Weights of a small GPT-style language model, trained from scratch on English Wikipedia: 4 heads of 64, LayerNorm before each block.
Each number is 128 + 24 x the weight over its row's rms, rounded and kept within 0 to 255. Layers, rows and columns count from 0. Numbers have three digits each. The size before them is the row's rms in percent of the matrix's.

# up: layer 2 MLP up, 1024x256, rms 0.263, rows 171-223, columns 0-127
# down: layer 2 MLP down (transposed), 1024x256, rms 0.192, rows 171-222, columns 0-127
up171 098:133119141129128152125115105144114179086131169132117181129112149150127146121117112127071141117075153126130128119127113142116103137096117134117166158143075136104160146077136115102084157095109138143101157141100177162129142115161132171061162177086088116126137140093126119127125080109134151152135120105133137133139118127119134124166123159157092128140145099130140106126102141147136102118129
down171 106:115141153126099079105126148141128156142098104142085148155140114146150138130111113100134125158163092123152154152121120111120137133139128126153133100102108121144149130168136151144116126155147110134148099127165161111104152120157181169129092102134131134118120117135108142124132137156120134119146136141177166157103111133119122130120138106124143156100104140079122141157126125128064106132140
up172 104:101132135157115161168142110155118118112109181084125148178136106127135135104148116136162143114140166124078081108129152111126158111154153147108145157130127109120169160129157105107111126136106126157163147170175143128086122164087108097134156137102166139174115126179146088158139080117112111094125108119126095113098106106137127186108113138083145104127145086156123151155151116136117128113129
down172 108:149136116134110095130114146127144154127136149155101139113146106133135154120140175135112133162127074105116119162093122114130139112100094078152133106129068146109117103130111136130102126105172132139124078149091105124135147131121143153119141096185110149108151163119126120110105141134127105149092130126120143162139145162064126121130123088108110126136120104130148126111132132132138159132149
up173 102:109106155115077103125104143119128142127104182124090102113126084158085092106117132128104157141060158158127122132088136173126148120089111111123160135131133101099102143103159131116140143149116128108098170174124105135152149116154069140158177143152146162122110100156082128129121125145113159124151108101117119147139114085126122146089127124118133119090118123146101112147150118124139131111138
down173 104:167137160146133137119096146151127167116107099130124105131156109147113128153189200155156125115117115118142146083155151117137108127110177112133109103160135144144177149122155162125125139136127114131142098160136152149088093092145112128139113149142120113147082103170135121113145116135164098168128134134171153158158173130130127109082119116116159127170142134073147128132166143124143167105135
up174 096:128125086110136090093160136106103148111137113100105142118167109139136105127139116067138155140116107140122128159169133131119083145110138104179178151147156101090116132127146131128164148131097148124143185143175126132107141093155130143160119128124121114183152166104142142130167109121121105168126159131120129095153149121137143086114091130095127113150082102145154123115126155167149103140071
down174 096:175159106143089096130143138196160110091130164114137102138131102178094068133123106138104083113142134108129138104099144159128091143142091129165104139155132169102162126108196099103104121127142084167150083158136103171149087129127125097111115122129136134165142148143135130160161092105099092128117111154148096117148118167127114100167170122147149102137161101134135132115144139115195145145099
up175 097:136153129114094119140080149117103136117159145116135116143116086167155145108127168113125152156104108124142096110130109119120134132137132148145102175129148167092135132135123134164138166119129112147144144124141116124131086142096135116155101132193165128161197121152145101110143109143130161121178112119160141109101113170174096107113086147089144113126150100132087112139162114135112147117121
down175 098:121132143135111145147146106132101141113132146148110117133170152099149117154096120097124089089139135140160160079122113115151144107154131121108155077150137102133078159150137125118115129084136134134099130112177168104184165130101122157171117118101115154118150101114094138135136178112116125141116134097107147140105144156121145139100112116116114117168099093110117161127108164134136175147110
up176 102:132103134141162107151129137178149131153133114131144126100129120114127158166155133088096148156143176109143140114153130121106155127098090115119140138136114125103113123097114093094137156103150140129155116142164093187162141110114116116133110072116113091114127136125182164129143112163154140127078144109128143159149130135124135081145160120077148120149144176129122083136137148120103131125116
down176 097:140128098157140066053159114130192149160123128145114143138157082092113123139118147147145111162112166163152137140132149096163107151113157140129132137136122155113151083123151135181107118130077134154121167129129162139148157117125095110161140113118143082135116095143074132128137146093123135089121151163130138134136146132187115166142118146132112106139123081097159159131152144142123099130131
up177 100:209177166154147135153101172119163145102125110156110105111137109141125126117114129126134152166119104178121123133160142155131143102119132148136153156153115130106150142119122085171133147090114119111092094137132129171128144131141166151119123133160123104172150152109100117147113168121161151142153126082125142145094122150111083100142141137095136156146152177131130136120135148125091097119128
down177 102:135106138094142147104138141115169116100142090135131126121160158131146120124146146156106106121122139113157133146120127141153119114085130098133125101144125150145112074159115182118137108091145117111091110117125122138108139097110125138086122148142150174103158178101167169124115116111139078177112124164110137105148101100133149118117097083133140102111152166137116114116145119152155125096142
up178 103:143149125128098143127120176118143159143116111136120120147101141152117125120130167122098132152116148103111148155097141117139109149120149153115132161112108144132111120119128156169079148145082123135135122129141091080122132114156145156097120171096123145096162128073163142157119118128118133141142136127174168103133140117118132115147129096137122131118127127106186117092138075095099111102151
down178 103:094138132161122139100104109110138100108157100117153074185106093127156101124151102129103112172130136131103120116147135123156150099101128094130159099140163165143139147108153107147131124158144113104151131110063115143081127126121092103162124169148101129150124130133142138108132146139096135139134126134103117140126143128124116114163105089132144143133131117181120149108139164131149125183094
up179 102:136101175163120111122115139114148110120127150156156179142129141115139121119131137122119151124165108162090148081062161134152132123119121094168069117150144122133095131078096092119155133132088131145129151148100189146162143144109105153129117130060155111130091121105135097118153090164147104101112131126129153123147137133121110119113123146114137108098135143117118131117147089099124108075126
down179 097:070139058091154120132138139112129157169103151127129097134136130135127117129132151135128096104098099166177123179151127121156144119111122121112131136082106133104161101168091144116102138139132111129156128093125083094082163158128152132138136137166125131130163144135129098149132134077099123182138101176167093115101127147136113106165146123122098111165164087147136158146128147129150120127123
up180 094:110129143136150159134149148116102110165131097158121098137151120145138155112121126128086099159117160084122130108167137128107174190116090174136153111107142064121106160136148137123090127094103128133151105168136108144165138126174122130064115091084156115147107123149091140087127108113152134137102124124123115157160146139096117139144138121177183146172098117122112147146108144120168126135098
down180 092:142140115125111123150163138127086116138176133101119126143135107102146173105148175159109133153135081147131114134091105080131089113120157119128142144131113151121130111131095120163094127101120106139133155091120112186124136145099163093179085119156146089142154153136117122142121145133162094073131124149121080161121100115123068123151137157158135092093102127130157141095104137127089094128159
up181 098:144145128083132109127129126122134197154146126194133092128151174122105116086143159132083131114093149139130128123101159164174099135125129164157063161132161135104134121112140198110105118144177179115168134130148109131118107122115142113165159153158105117130109137097109121108157081088158140132132121153103095107105135073176106132100113145114106131166112081101116111131123127120145127136122
down181 107:096110115182114104125122109127154149159126133139077149133182114144156165145123086142131105138127169156132146145147146146115138120104122126087113102153129150156081129171123136142150151140173083124115112119117115103131144141135113171115143096112135122154149116151152146089139132151129143096173127105102134117168125119199078146117164107113120115104114113154134104115157136094164125079113
up182 100:121096152144119128128091113107130114106159094117140112157170142154154138118136131114085089145108124164103131107130085108150171187128126115103122123147105103087109114075112126150128126117195097183095140186154116102110111129133113098128115107109146132169125138120147119139112100172132134150104124104149134144136143143151152157152117125117100094083157126149115143132140131133098107160161
down182 096:122155142126167110124116128152088141152119143144111143142110116136074134144114156081093110104153099146134126128155172138167086122167134134080128135127147090141196098057151099162111129189095127126121135138117128139113135148123129129140144136108102114107096115167118133116190112146137116124159123128160135119165142136124130135163119143169136159139146110106116123079124137091137173156169
up183 094:144102096148123111126102144146111100105135117150128095120091099168130132139105126131119112139139109114192152165186145157148084080142141143126120149152144091132134158132126072153137112121095130109156121103103106125139154103137137156103105110106115132086112094154144131113132095110168123110128153147109106126101127117086127098136104141137087095105153156162133160129156124164116125082115
down183 104:132125159123159096127093117093139127108122177142083148086163166080096105128098131083132142126104154098125117131149130122147103157143103150151183130121131124107110093079139134127162111129110103143114156140130070160127102150120129130141103138087149143146091096138100127212137117131114137112144123131113120120140116152110119128167099119139137130106169127164124138128103140106124149116143
up184 097:153117146138138159074121184107139132113176144094115125152118129109149132137134121137173124151100131116157131152131112153128149111131151094144086083129140114134168140121116131125128145124091143133130127146114118152136109118100126152091170106130146138162106149078120138135139126103121122126181175135146157104129123117145081105107113106140107114125127115094120123163150138078141128164128
down184 106:149111158131125122146127119128079096123167100126133110090127161116083128129167196109162083139137125151134110125153105109183133170138121148142101129115138137126129071099101094128116159156184177144146173127111098120153125114109134124128098078174107125162129116092120097147173147153084154144171101142136094123135129093127134115108131102087143115128132159135145111136112107154115130132118
up185 100:113087153135133114106136160114134107161095163131147150133157105131113124113122160109124123124151142175127105111148133144112071126125150143174146115139137134132174084111149159160172102132138195147144119090150087127136112130110112160124130132119087102106147138151128121108103142134112129149106126104124158166167126143081162153169107135121169140122132098085139162110114095132115147120121
down185 100:082146144141121107102130114127097152138136156106127113127136133095113177104109120139140145106136152111064133108115094144122121147092134101139172084097166121115146145058163108144139120130098122141121137138117156150122135155139143096158074138121117116126129092146114154118122081135140078131182173143108109166074158112120101145112153123123133134133142167134123110126086104136131137152141
up186 102:149156124160204138117124161171128102123134135137139154121110135107096153143074151085175171160086105122135134158154134143131106122129120119131134125148122078103166126119116139133120132136121099149112137173080117109164164134123132128204149114103127120145156146159101115126118103141129124122130130121120160109094132148118097100136117138152169165107121097128106093092131128154107106124103
down186 096:184138135103123124130123114121100156126109110114144101183154130156147144088138111138155144138218150085080087139112120152079137158128123171152103142085122096135079094152121108163115162165178106137135131111159150143126103132103103146106157119124138115101098117126135113132179113129137098099138086082141123132151143129142144158131127138107116146129114118095104089154124145091080107144175
up187 094:111143105125175113148139145101136135125124158176120158121133109146150124099102103110149120127118127206077152145131123163118124093127123077141139120143132135140125135123162193141104127156139140122134126158179070094050093152166118120133099172104141126139137122127143145172117163121152093100165160134140211133102123148095115136143095159133144068134122121127149118108104090115124131120127
down187 099:145161109086087150130123173143102121126118160170132122139139131083123112139133133149078123144119141096161129109155120096174130124110159185112134164119111145115130131137130109121117138141149122126164092119130156134153173105165108112117127079129133107145123162106091095127126097166110125182147086127143114157143129174160146085104184144155117123121105089156143166153113097172132149135182
up188 101:138148132133128094133130159133146133097106116114128157094127097124155145114170082148098137202106153135135119164111119153141121156148119140089126107100159140177169190128160093135129151137109179115129109150106097121096137099184134137101144119085125072124146106136101136124149136123117142178131149100170099098134096085104128087114110165127095130104151107134162121133135134161113090130148
down188 106:121123136140129093153157092147148132138139180141147161174118246138149143124146180135123100106094139112158153101098141108114158050121146122131117140167086115144138136142145112153152114135123110108132113171165107100150145119148147102138126126152138117143079094134140171116131142133171113143128136168121151125107128112122130113133127138097159186103134142113109120181156117116153125125163
up189 107:147144141128129123156144170133144122102113173123114091131075117103158130121142126153092168147118147141145144101118116157116144147068129155142111137088130135161152143108147118098115147126112141147127122168170123183115174125115140142122178105101137133122112141168136116125135141178177145118111095147129140164094117139111132115137104135149116144146116139159142053140146088140119112148113
down189 098:135108130133109115125096099154096117119102105197119131133147133140137107085106114106177140129122121106098107115127133124135117120129121093136163153101121115153094098105109115121140097139130166125122141110151124057112118147138135118110141145121134099123109167103137159122116185086135120088145115140155150096111097095134137162122120100149132129141132119089103194109139106101131099088142
up190 099:159110101134139098141103098113160122069161125161144151139151147134194120112098122148163106114088122159091120132118143122171138190143111094111129141142139147133144152143072084113135125143142153193131091121062115135168131113090130096124104115125130103137101152129099135120111174071140142139103126110124085083109167125116098131128126135114147136128133121109139111138119153170124141099182
down190 101:120149127113152165126150126160109119159164141120118147111134115160105156128113122138127129123116132124124143122131130159147134096145134159097123150114141115156126063164178181154117098155177145140194095159087144122100117127127150129148134168138134126153111134182142102122148155148124102085148099127155134127150122153108147084129153076063129173139084111146129105146129122101134113112089
up191 101:151071105102136116144126139110117119094162124144089143107113181100094148117141137126097138180138127113118143147119162144113085132083123101153157139117116096195125152136093128127111148138149125150128138151090122149151121133132155076148132169100149175123168105152077120140140108123156127140039149145140131163091133094121090120159117101158153142161150112110138144173121154086122160107137
down191 101:119146119134149127133124099141130127163102125128112077159126118150080139134102116104146114142110116126117102181142140130169171160128144147101118086116099130100152131138158149136176104087123083134144131125165123128099115105144097156124149124165097118118119126136191135133114137144157141119096160138102135124170114134143174131137160142115121116136108117171093094137108109110122110165161
up192 105:100123143178152108106140156114133117153131158114140139128101103134148115091126124133139079124115145126080126089117127120151123095113101162163134167101141138122155148131072153103112140109114103140128130170055148185122142121125134126115068162124136124154152124118141162165147139114150114122112127135120119144164117122141095113137158100112135143124140144148096118118156109127141132086122
down192 109:160142134167126147146167160111108110104122127177140121164124119157124109129128176124132123080104126116091123173150101174081118152164127088129133110094068166164109124134166125147106162084135160081129122086156109158153122167160128130093157100153140118170146091147156104142117149120078145087175171148127136171091129158106148179117111164168160135142139141084127098121130169148147136166119
up193 111:132135103148090143171167144114103140124175130070060077157171076134105153128111119092147098129146105140116142121133126116124143125127112145159161117119087092133145103114101107124133132117187125110141095156165094137062115139136123177154140153099075153098121104078109106152110156113144148143119104136131104058132120104160098141101131120132099094161188144138108105151106163143168094142095
down193 102:111131112133132159111120134091152147138134128158151171115119138139118136167165117127140119105112144138167139144144131113141103088163180120156086145099120165143111155121159159120160094120160150108112128142097135138195107092105129139148109134133181142101148122140151145142123095123123135110130108158159153181098110122136152141111094129105158159119179118105122134129141150101138049138167
up194 100:154090164121117124138084120107133106116090154127110140101073082126106132115141172105113160130136120119108140121133137160116125128107125125111149093128127110125116119144139091145159141131109131133140100165128131117106152201132092090128176129141090142125105130158132110130160126133079128132110119132158156142145136135124122143128085137139081117106174134128159145085160096082116118170118
down194 103:150089092145140133128183118138108160133141100140137148133122165121174135142124115117093095146147110140146099102086088161126108118116140076113081143175127153116146142113156179128116154073157134153141128130122140148153118107093128130119120108159149142114119122086115149110103126188169158142126182129117082136138111138130135131113127125130130130107079169136082090115060156150128150129111
up195 106:098116064121121081124119184102090133146131155085105141135106127120120119124121129140183111141103149128097101124141107105131087152166127143149104106121122114089138149140132125121172127155087120107153142130092146110105126060116099137127070151068132149098160124096143097146164124150119101130164117122139144126143163105091172120130108133150179119095096137128136114126114103122123112142139
down195 103:178122110137145145133137094200135114147109140117148115153125144127134059154191086133110067154159131137162114141106103121140149128065112134160083210144114125138174104122122157167097119107100134076117169134115127165134127147098129124167127133123114109109157113137130145172141121143138130141130137123102078105133120136138116092152114119128127116158154144112138078144115142130134121090113
up196 099:120129131093107132122158132125166116163144141081119107124118108124124108151109126165097143105103092117103093124178118105082137111119158082105141092090157109127158098132162142118149153158133132090130174167142152112148144137146083095145117144171144081109130124079109146125123117125158124142120167118147109193148132122122103144073139137105116158135115138120120125106132153132125120146141
down196 104:141148092117144129140149092145134147138145112170113136153159088067133093121160110141129119127132148142151127108093104167133135140139094116170099158147129136127134150163134148117090122143125132149135147130094131113099144135136151105112129151177161175140114121115090116130137099103107151142085141110105115127141111110095093103162113106159140084124103161114116133127115127130200157152107
up197 099:116053116114134127164124121101134107170096097179082097082157108150106166105117110104143109091159119118109163135097144109135133137119130111150115140154111147135141115142129117089131147139110113159141112134158135129113164177131121141135127121108107103125130092134120140092138120120131132152102105133113094141179176123139136145095158128079088133144128151116093137153137130152120098167101
down197 100:100110143153108135089090118094134108123119117106126193129105119108126107150145155101151153107166131096096161133173117136127149144099108105170152136160126123156111177141143147111107142059164124125125128111124147136162114156098099131141097076175108126140090158086172109170107125116129084140153142147135110108116131117111117156148119173132077141126127097161163133117104148136148160097154
up198 095:106132114136126141129108160131116112107098123124138126117136165120093121105101132145130132139127139154067110093119131133113126095113152131124135122129130142131119162107128145196090154099073152071147128113078150117101142115153101111109135167121135093135161108106147112146107138075105136169089136124135131116159128124126161174121150115107145137123155152155114121091125113151166132158088
down198 098:129141125120099111114143134131113119123147144096138144124125115119096149139090100119137094144091105136175178127170157134073140117116112091088118123139160137090124138113098094094150080156125157159128146128130096124115147089126129093132126127165141099121122147135096124140069149125105147112096130104158128136161135163110148145162148066162152096147145117161168146130131138107109129170131
up199 099:126128161122142122130133100162151130122078138107167153139095135161114145125121122132159140120133159145081132139124114130165049171138150116124126140058135183149144112139108119130139158151101129118068133129101125145116101134135127130167194113119151132075119116149137141154167115119139108168153161133146119131145116196066149101127086123124116197127176116094135156107138149144152110130116
down199 098:165160107127115107108156116125107110147148138145144178116104163111152130097114180107129128108185124085146105107149095121103111074125133134152178103108153142137161130111141136087163118077153087137166107154111126110101157096121096178130087119138112107160150117179169114171157120121171155113166128074134093123135098146118130102125137112146131163077119108140158136132130101148128166094106
up200 111:076136134143164161131110126125097119152145104144176125143131120134152156064089130140129153138181128119124097087150145097091103136149113157153119123099106159144155104072121137177154107118131133158127066124067126119114105117092119172108119104136096136146146162120118101102122150134147082125138130145128119140124120165111133112134167090131112089140118140150098155124103100102122127159101
down200 099:157098103086119080142156091123080114141096128139147126128119136146113108119116107127122101143123177118113134157116122166129106132119154116099122146124134140115139117147137121132134134137077132144133184113137116126119111117143136140144144121167130124143138129122122124130113081118151116141146123124124105131151105049164136096104102142119152142124137107132142127137146146130109143108131
up201 099:108137139105123130102098109110095128118157119127076134139137112133114153128116171129118113135120135118148115124132147139148087109127085092107139136127140126121121104152084140137150108124153158150152182130154107127158137120147172128147164128144167151138156158140070122157109115106131098134110109122135080115127173137096113122102086118118136145129126137136115156109117119141116139119115
down201 094:128151136107141111125147146122156118118141152162120137132093153130139112147117115135189115142132106089155124160114194101151195117148124127133135157162167148091116138047168169122153126108144105149110117116143120150129132142144130135121129145146107129110099155176163130110125120181111120128115121119152151132094124137154139113118133098102093161130079100127095121099176126108118126126142
up202 102:130131132095111102119114142164119192126099108117153106131163163123169143167127118070110130152091155146137138197162117132147085122139108124147119123137150117131178167106107128107163067134112125141085105106107129124119161145098120099149130097130135098160122119135116186137146136104139166142053087088123100161100131138122176131145112148128122129162116109148109145133148099154130138162182
down202 106:082158113115145153119167127122078099081112129144090184128083131139128129109154112149131126187144066104131093134108133118125148123101125131141109120152143134093144104136134132137127109134106131145173115112140121078133089126090137106112166130141142073121159128122101104136080146144127123124178143145108150086133092133146093130125130146145138097145154090119112108137118177149100113131104
up203 102:106142123126130127105119142144141126133111101144138128120135151143086154102158138161129101145125121105149137127084107126100096115134126127099141132111124141105155121157108117138147122101183119136123171118125180129129185117125145136130090162110135114108092084095111070116118102113099130140085078171095128092099136160133077159098124076158154139144128134146114135121158124154115166157104
down203 095:116120181124113104183089098137099125152125152131102165114113122115165141145123117081121154103149097177102113098152145125119151108142103107112127103140124107171131153073152114127144104129091136116129088129089111119113106165102105110130167114089153118174153129135131140128170131164122094106120162117134125153139125099104148100156115152098089097128123132117127117141137098091090121117140
up204 093:156122113092123084119122174151122140115113100088091163117125153115143100149189133123076138140114125176158128110109125137129139116166129122159101154114149153122147165164140124158127136132106139182127110151090120181145128106121134126171134133123100097128087097141127088157129119121153139156113083151142104095128153102096144139141129124155141122099104111097102140136110131114121109102138
down204 098:117172154169147146118144159130102115136131107105095127128073132123169118178098098096131143130180158135151147140142096145129135155116142115121201149110122136147121110115134078117142081139123119099115137125140134099100121120145185141120111161148161142087144136134123136098108159129114161152124141150124132134129121075111102119118121133149174140121158110095183143115143128110151125141126
up205 096:139120164160137135154130142124140125137100172105116125131142092125155162113169100108111124140123135132130118152132102128135126112140122156125092123127135096123130138140175129122108177159104115153135129126105142129114128110096093138145177135117136117170163097149142120128115106131109137114159125114108132069161156135120090130117087091146115166132115121114157145117160139113146070125145
down205 111:135141170090100176158118117164126110078146164124136166094145140138142066132148124137138142149152132128140086123127103143121109126118146136158080157117172115143139116130139115120128116158082120130144119163140131142113172119091134123145135124159126117165120127085154104112123120096164087084150147136149104153105144109095137116138094107133152149132138147126042163114147081130113151118119
up206 107:099144140171102140117116085111142118140102127130104110122138134135095130149128157122120135118157126114157128139132160148147150122159135059159140151123156114137106125143107123134171118168137127154135133146132100133132126140105122166141135110149116104137111091153117096139145124163144126149082156114100159088116130118124116136143119154127111138133120107164138147131137171139104154140125
down206 102:144093122135116155217118128123122122128118101131087118144158114121124145102138114112129111125159135163099121147104095136096109149070121154113104135163132132139177142079150152131156161112102149120110152147130131112112107129111126081113112150150131127137147136113131134116090096079124110164157128122109102154128141106164118123087098092110162106127115152131147048105181096141139149155176
up207 101:115049177139090155100125118117141126150121164136132117090176114126132132106139096100145141110150181174127168113148149131111124135143112134090139133136164122161120146188138133129138119137112122128159115125122151118095102105119148131133123164125146157147113071118130105152128143124088080139149110140157119124159160130113155155146087140111111098125049115137127155099112109143135142164082
down207 109:164122131101130161174108079126133122137099125137161120191128095105142126142136136102129119155081103136151156094135128148145148182157127124110088119164113116112101130126123129087152118144150137119122131060138131147144117134117108132152114147103148107125149105141123114115156139142118088164093092099139092131155154098153104114137109112132142110149184123137120182116164171184133156150096
up208 103:123131081112146130137129094109127176123122140103096132136109129161076140126100096112159118095126082171121088148166130121122133107130109132135134151142147146135154123118098124166129111113138053117133165162142101081107188125130151126124114164142158122129132169145113150162141118171135135128124214156135141112110173133125160156110125103113100142130149109126121158149160110131068104154118
down208 097:084105133124119106120153148125135168181120141180136116119139130117108125110135143144115145151141155068111125096124094178147141153119156105121145145107193134104133161150135141104112119183107134170143143132117151148156113083117150108106132066090128098138113145103156125138101111105120135129115123132138071132124086172142136129077125153095159135122142147151163121083151132113167131143135
up209 095:145152098135081118113137109114160137124124178082145141125126165171167145145159109143134165137141162115136149129130154149139154137163121116162103150139147125108149160109114123130103107149135134143138096100123139159136125135166137112121126102097159123155157107149113131125133117101134178105086148085149094120135169129144104101150168134081116115147119095124136129108122162097097117131124
down209 091:122098123140147140121090108112105148113122118164119124132095114115139127112131156128070113095094101124124114087107121133119122132140121121142111139100150112144152119162137110131135124152159121154130139125120128112124139145162114108121099159156115170160142145119143161176109120189122046178153076129153132133116041129102136121145097114140132120101111128166116087175145091132139163134113
up210 102:145156131124108133153121140155139136133135125127136105121137150103108150128087120180116138112117146058147129128077139134090135127148136163136122126163103142173128111163157125131145141115163157156101161132155138131157169175164145106133140120103115133138107131129121140139105158118138128132087072121167113095085138147094122128115145136117062122175152072133149106123126158145174128117123
down210 104:144125146114144112146121126082140106122153122125131125138157130104110068130140116135128122126138142138103113137126130179105104150095105150116126102077145128090121112122120121140097115129138074118146171136085131100121193160154131087104201142110091141147109099123143116112133135116130129161153101138179093129066118126140136130149132142155149151118139139111144122108094136123132081155124
up211 092:111076139110151117093137170064159122126135094141135182114123128148138134120108144134120079135118155173111143125161139143147144128117094158113137090123123159101126134090122178117182120120119122154128129125100115118161079120129127096137125164170094118126119104178126140116130141161131068134118141157146109106087151083096108122108171137123133133152150115144117163140120103090143130108145
down211 092:151164171127113126138155099134133154132138115087166105167130121138076149110103173158146128132126141126108125137103108120137120102124075120161116121116155081125165134134174106113145131176126098182094121115116198149103133152126146137095162157142134158129168151114148079120132156102120143152148131141133148093104098133138163145147160140127101147110126157129135105131173118151144129147141
up212 100:125114184140144113108106125121107128128146125113091145130125139120124090117079157105085116143136130145176134134138124144102092132122118141153139193115153139104106131141110142099107156124136091111156115190122146141100117112121091125127090091103096126152117076124133113126153138164126121145147140088149130113092146167124096096108105132098138153130122108138123151138131109070177184094156
down212 098:152104122099102089117125116131148129136135127089104150089123135137158137145155104134114112098103114138104198133144093114170140136136133086179105140140129146139116137108120159153169123152132113079124137079185146117133105137116143137148117126101133173091118152135099133144130064124140115128117115141103145136138122135120160143135107087113110117111171135159131100109104122149105119087177
up213 096:115125130109084090114121114160121131138140140137139096167148165161134126162113104109102154090071148153101123090111078142137089112138143129142124158109157143118139156161105134087093115157097112135141159116136127116123153075134115115139132149114103133104111118107130127146118157099154120162173164072140118137137105139150130126113152122104140114169124097149128095125131140150141067101178
down213 102:121112161105135128111157185150108150123133122150123153149114151130108146111166139114115074149155083115171135098120119126139127108140132085121076133122131108125108127062132143157124157149144084123131109175133103117115144147122096145143099118160124138116134151114136090102138086116146116111086088099139109131176111099123083105149161122108188134151173111109123140093142145116174152111145
up214 101:139110145108112092141151144134121120166105111090148124187130151118101109133157129118096135130114118128151094127125091117128131140120082143132126129127141142154142137096129168096153141160164110137092134159140118122137119107144096141059128063088093129103093143124113170127177125111136096156122103143134118121133152134121103134161112131145108133091122078146193127154142123112154121161160
down214 101:127202106202106107124148128106131132131195114127131116101132097119161128155142127170156097120122105137114137152144125135171152137151164091137091086160079112128096138145120141146147128129159146110130115131097120071118132124169163096147129144130149096104090132152134127137089138126095138126148147111118164129136103119121128123138154124094148120141107164166084159166136138132108151163105
up215 097:150091142100111130114127149160088158117115133083108120129124132110136147125090091098109113120139148112121162094094118169128178131140100120130136105119127133121140128115159136091139149117129135111112139166108164130108135104097151072141138155133150118149146123148135089127167175153115156131101141163126121138102109118121100141099116099163119117070095151145127117156159127143114149130132
down215 099:131144138108153127146152111132151119152132171117163129119152085147123131125149107129157115181114155127134158159142133110112147151150129090092123146148113109122100116117072140171138113129185155166113141141068100130093135131063105187155112100079119089081125127129124087107092148144112155166155133129113095089110117125106127149156096110158125106151133092187071167158133109133168117141120
up216 106:116092096131204152148146096137157158124183101101134151118152117107064099095120130132116128134168131154129129109149190120112114120131144148123122137084148107116132098107126175116140099101102129126135113118139123123156102113157114147155127121161106135114142123138174140121098156179152155124087120128143129075106123132106136136104090131117196143144164136132102111156102163110090169109156
down216 106:119159097121130128129120082147144140109103174142100106118118139172093131139118106119110101148100134140109104137115064093093095063140134121109135180167147180082083135140124105124121154124100157133116152124112121145144108133111173093101160128120147136175122121172099147108143181134126149085135115135150137105160176176156090121152109097139141127165149117061133145123139119141125121120128
up217 095:122105143139086098134127130079136143107161144141103107138100167103140118070135118132152130125143121117106122161122110124126081108126106102136073120060119140144044094109137145124102136129127116119141170200158106124112151113090120154115133144154062135130164122133150132150085112153091109096094142110103126100121110102111145159100086147150148114099126111140140143105094133151069122175158
down217 091:139157101151129141138109123143139128145101085140172095161133102132133114160145098116113164139139168119132100113125152142107193121125161107155130129148130082156151156127108109144162122158079094138145126128143124138107144112147118106111150106128158117133136152130104114105146137118164136115102135115147138135138137141130105070140125097145096138152151143149100140137142165113141174147125
up218 096:140142149145139113107068140103117142152163122124133138145078143129131121117125139131084163098147157117126114140131108124118062099186132152154103127147123134153141131101121174098160116153124115088145125151126111116142135127124115123116074114093153095134155110169085157151174120118091114103134145149117137118094104163143072115118120143139112153126148113133120107093119086100110107102132
down218 091:101134110160131202096139093148149095128147113123090124110189072125107127108109153130109111099187110119115129127138156129140130106145172127105117147142123158152089138153142094146140116157138129156128116105133159114108124150122149180147135078110106125147129142120133092120159119183155168089142122119143080142156172123105103117104130149088115120102130160136119165111116153129103119139166
up219 098:116123141151114130115101125137112160096140113131088133124105086152131155152155126096116198147081107124134084129149135134104102153150126110102112135136131157121158149122123159114172127146075110108094099158084135157139150114158134123098129164143123132140130139166150112136096134172102126127099132096120134114107137146108126108111110142126110139141106160118121095156124148117149139139139
down219 099:146109139141111135140086104109129170126165140111065149129101115140129165152173114163138112088162172161159152089155150135091117141140120135105144129091155086103126148136115066145150178136136149171106149134119172134144118166114107148160101129138107147095125146101116119162178138134138149144089120135160110122144109117147144154106105118120136122085141129124108146170113138135146084152175
up220 094:158126137118141109151112126133117128105102142157128124127088168131138118120125099154113117117111086120095099141153130144134090097135110110157126141174131103119096098098128131111155129144132109176095147176148077113101126150117145130064164157137129122145142136140144136146130133137124117157116109111105147118109142198104144102152119139170109154141092123128137133115121108136107166096076
down220 093:108118127140105134095102126152101180094148126105127115122171116067118154147125111115123134102119153101169132095098123093146085088135139139111129108131130148109178157153143145131139135141093126137151089121182135103141155108099125103166084115104087164115138157138102163147074110139112130106093165144140143151119115123131125132135134108084146098134148092114103135091121098111152136132159
up221 095:143132118116101104145145127128130112152132130157109055129128135162110142150125109124113147081061108126111122097084142178095114129201101125140123147155146130136110092126114129154098116159105085090086108139096112115088130093157087090126142144110161117092109178097153141143103098147136112136157157128160128136146135145109119138120158137150115141136137111155149116164130109182133121149134
down221 100:135184114112108121124153090120130116118155115112162137127136121127123131138120164127154165130127170136107143131187132119079125162131122125079157116117111147122121128155125095143111152095153130101134137091127132130149144095163161104133171147141065134107096098138174129131127098120079159150163154114168128121093132124118088139131146071151142145155132116116091094157137154111133118109141
up222 097:122068142117151140165137131129155134168122135144123131079147136151137129107115148108168108097140138145061136149117149149087079138141121144095102135129165141133130129128139156179076157127174129108129161108172158134097111150102139113095134175143146129128132133124106131157119151125120113153153141060151169142126169108107140101115144126121150125107128121085112118132096125094129109114155
down222 100:174146126168147144138118133149138094120099125116123111084124139194099172113116133149137127139134137100120110091155120132148177080181158167123134175117088120106100126122143133108091156151127143102121157147151121125128119096159167105157145133170177129107069120144148176151130145119149128139148124155182118113126122137151127126134102107120140118173135150107126112096196127140100159151134
up223 092:167145114153143151112135135167133103132128122161129141118125122146096115155146154154169118123148137142075116151173129101162128098115177131125101164148104119160117117122166128115164118126124155129105155155126174168117127115106142105141148114109137124118155142127128127146076159113132127135126165121111126172151229128131157114125148130111122146125167101110134133108146168125094156148149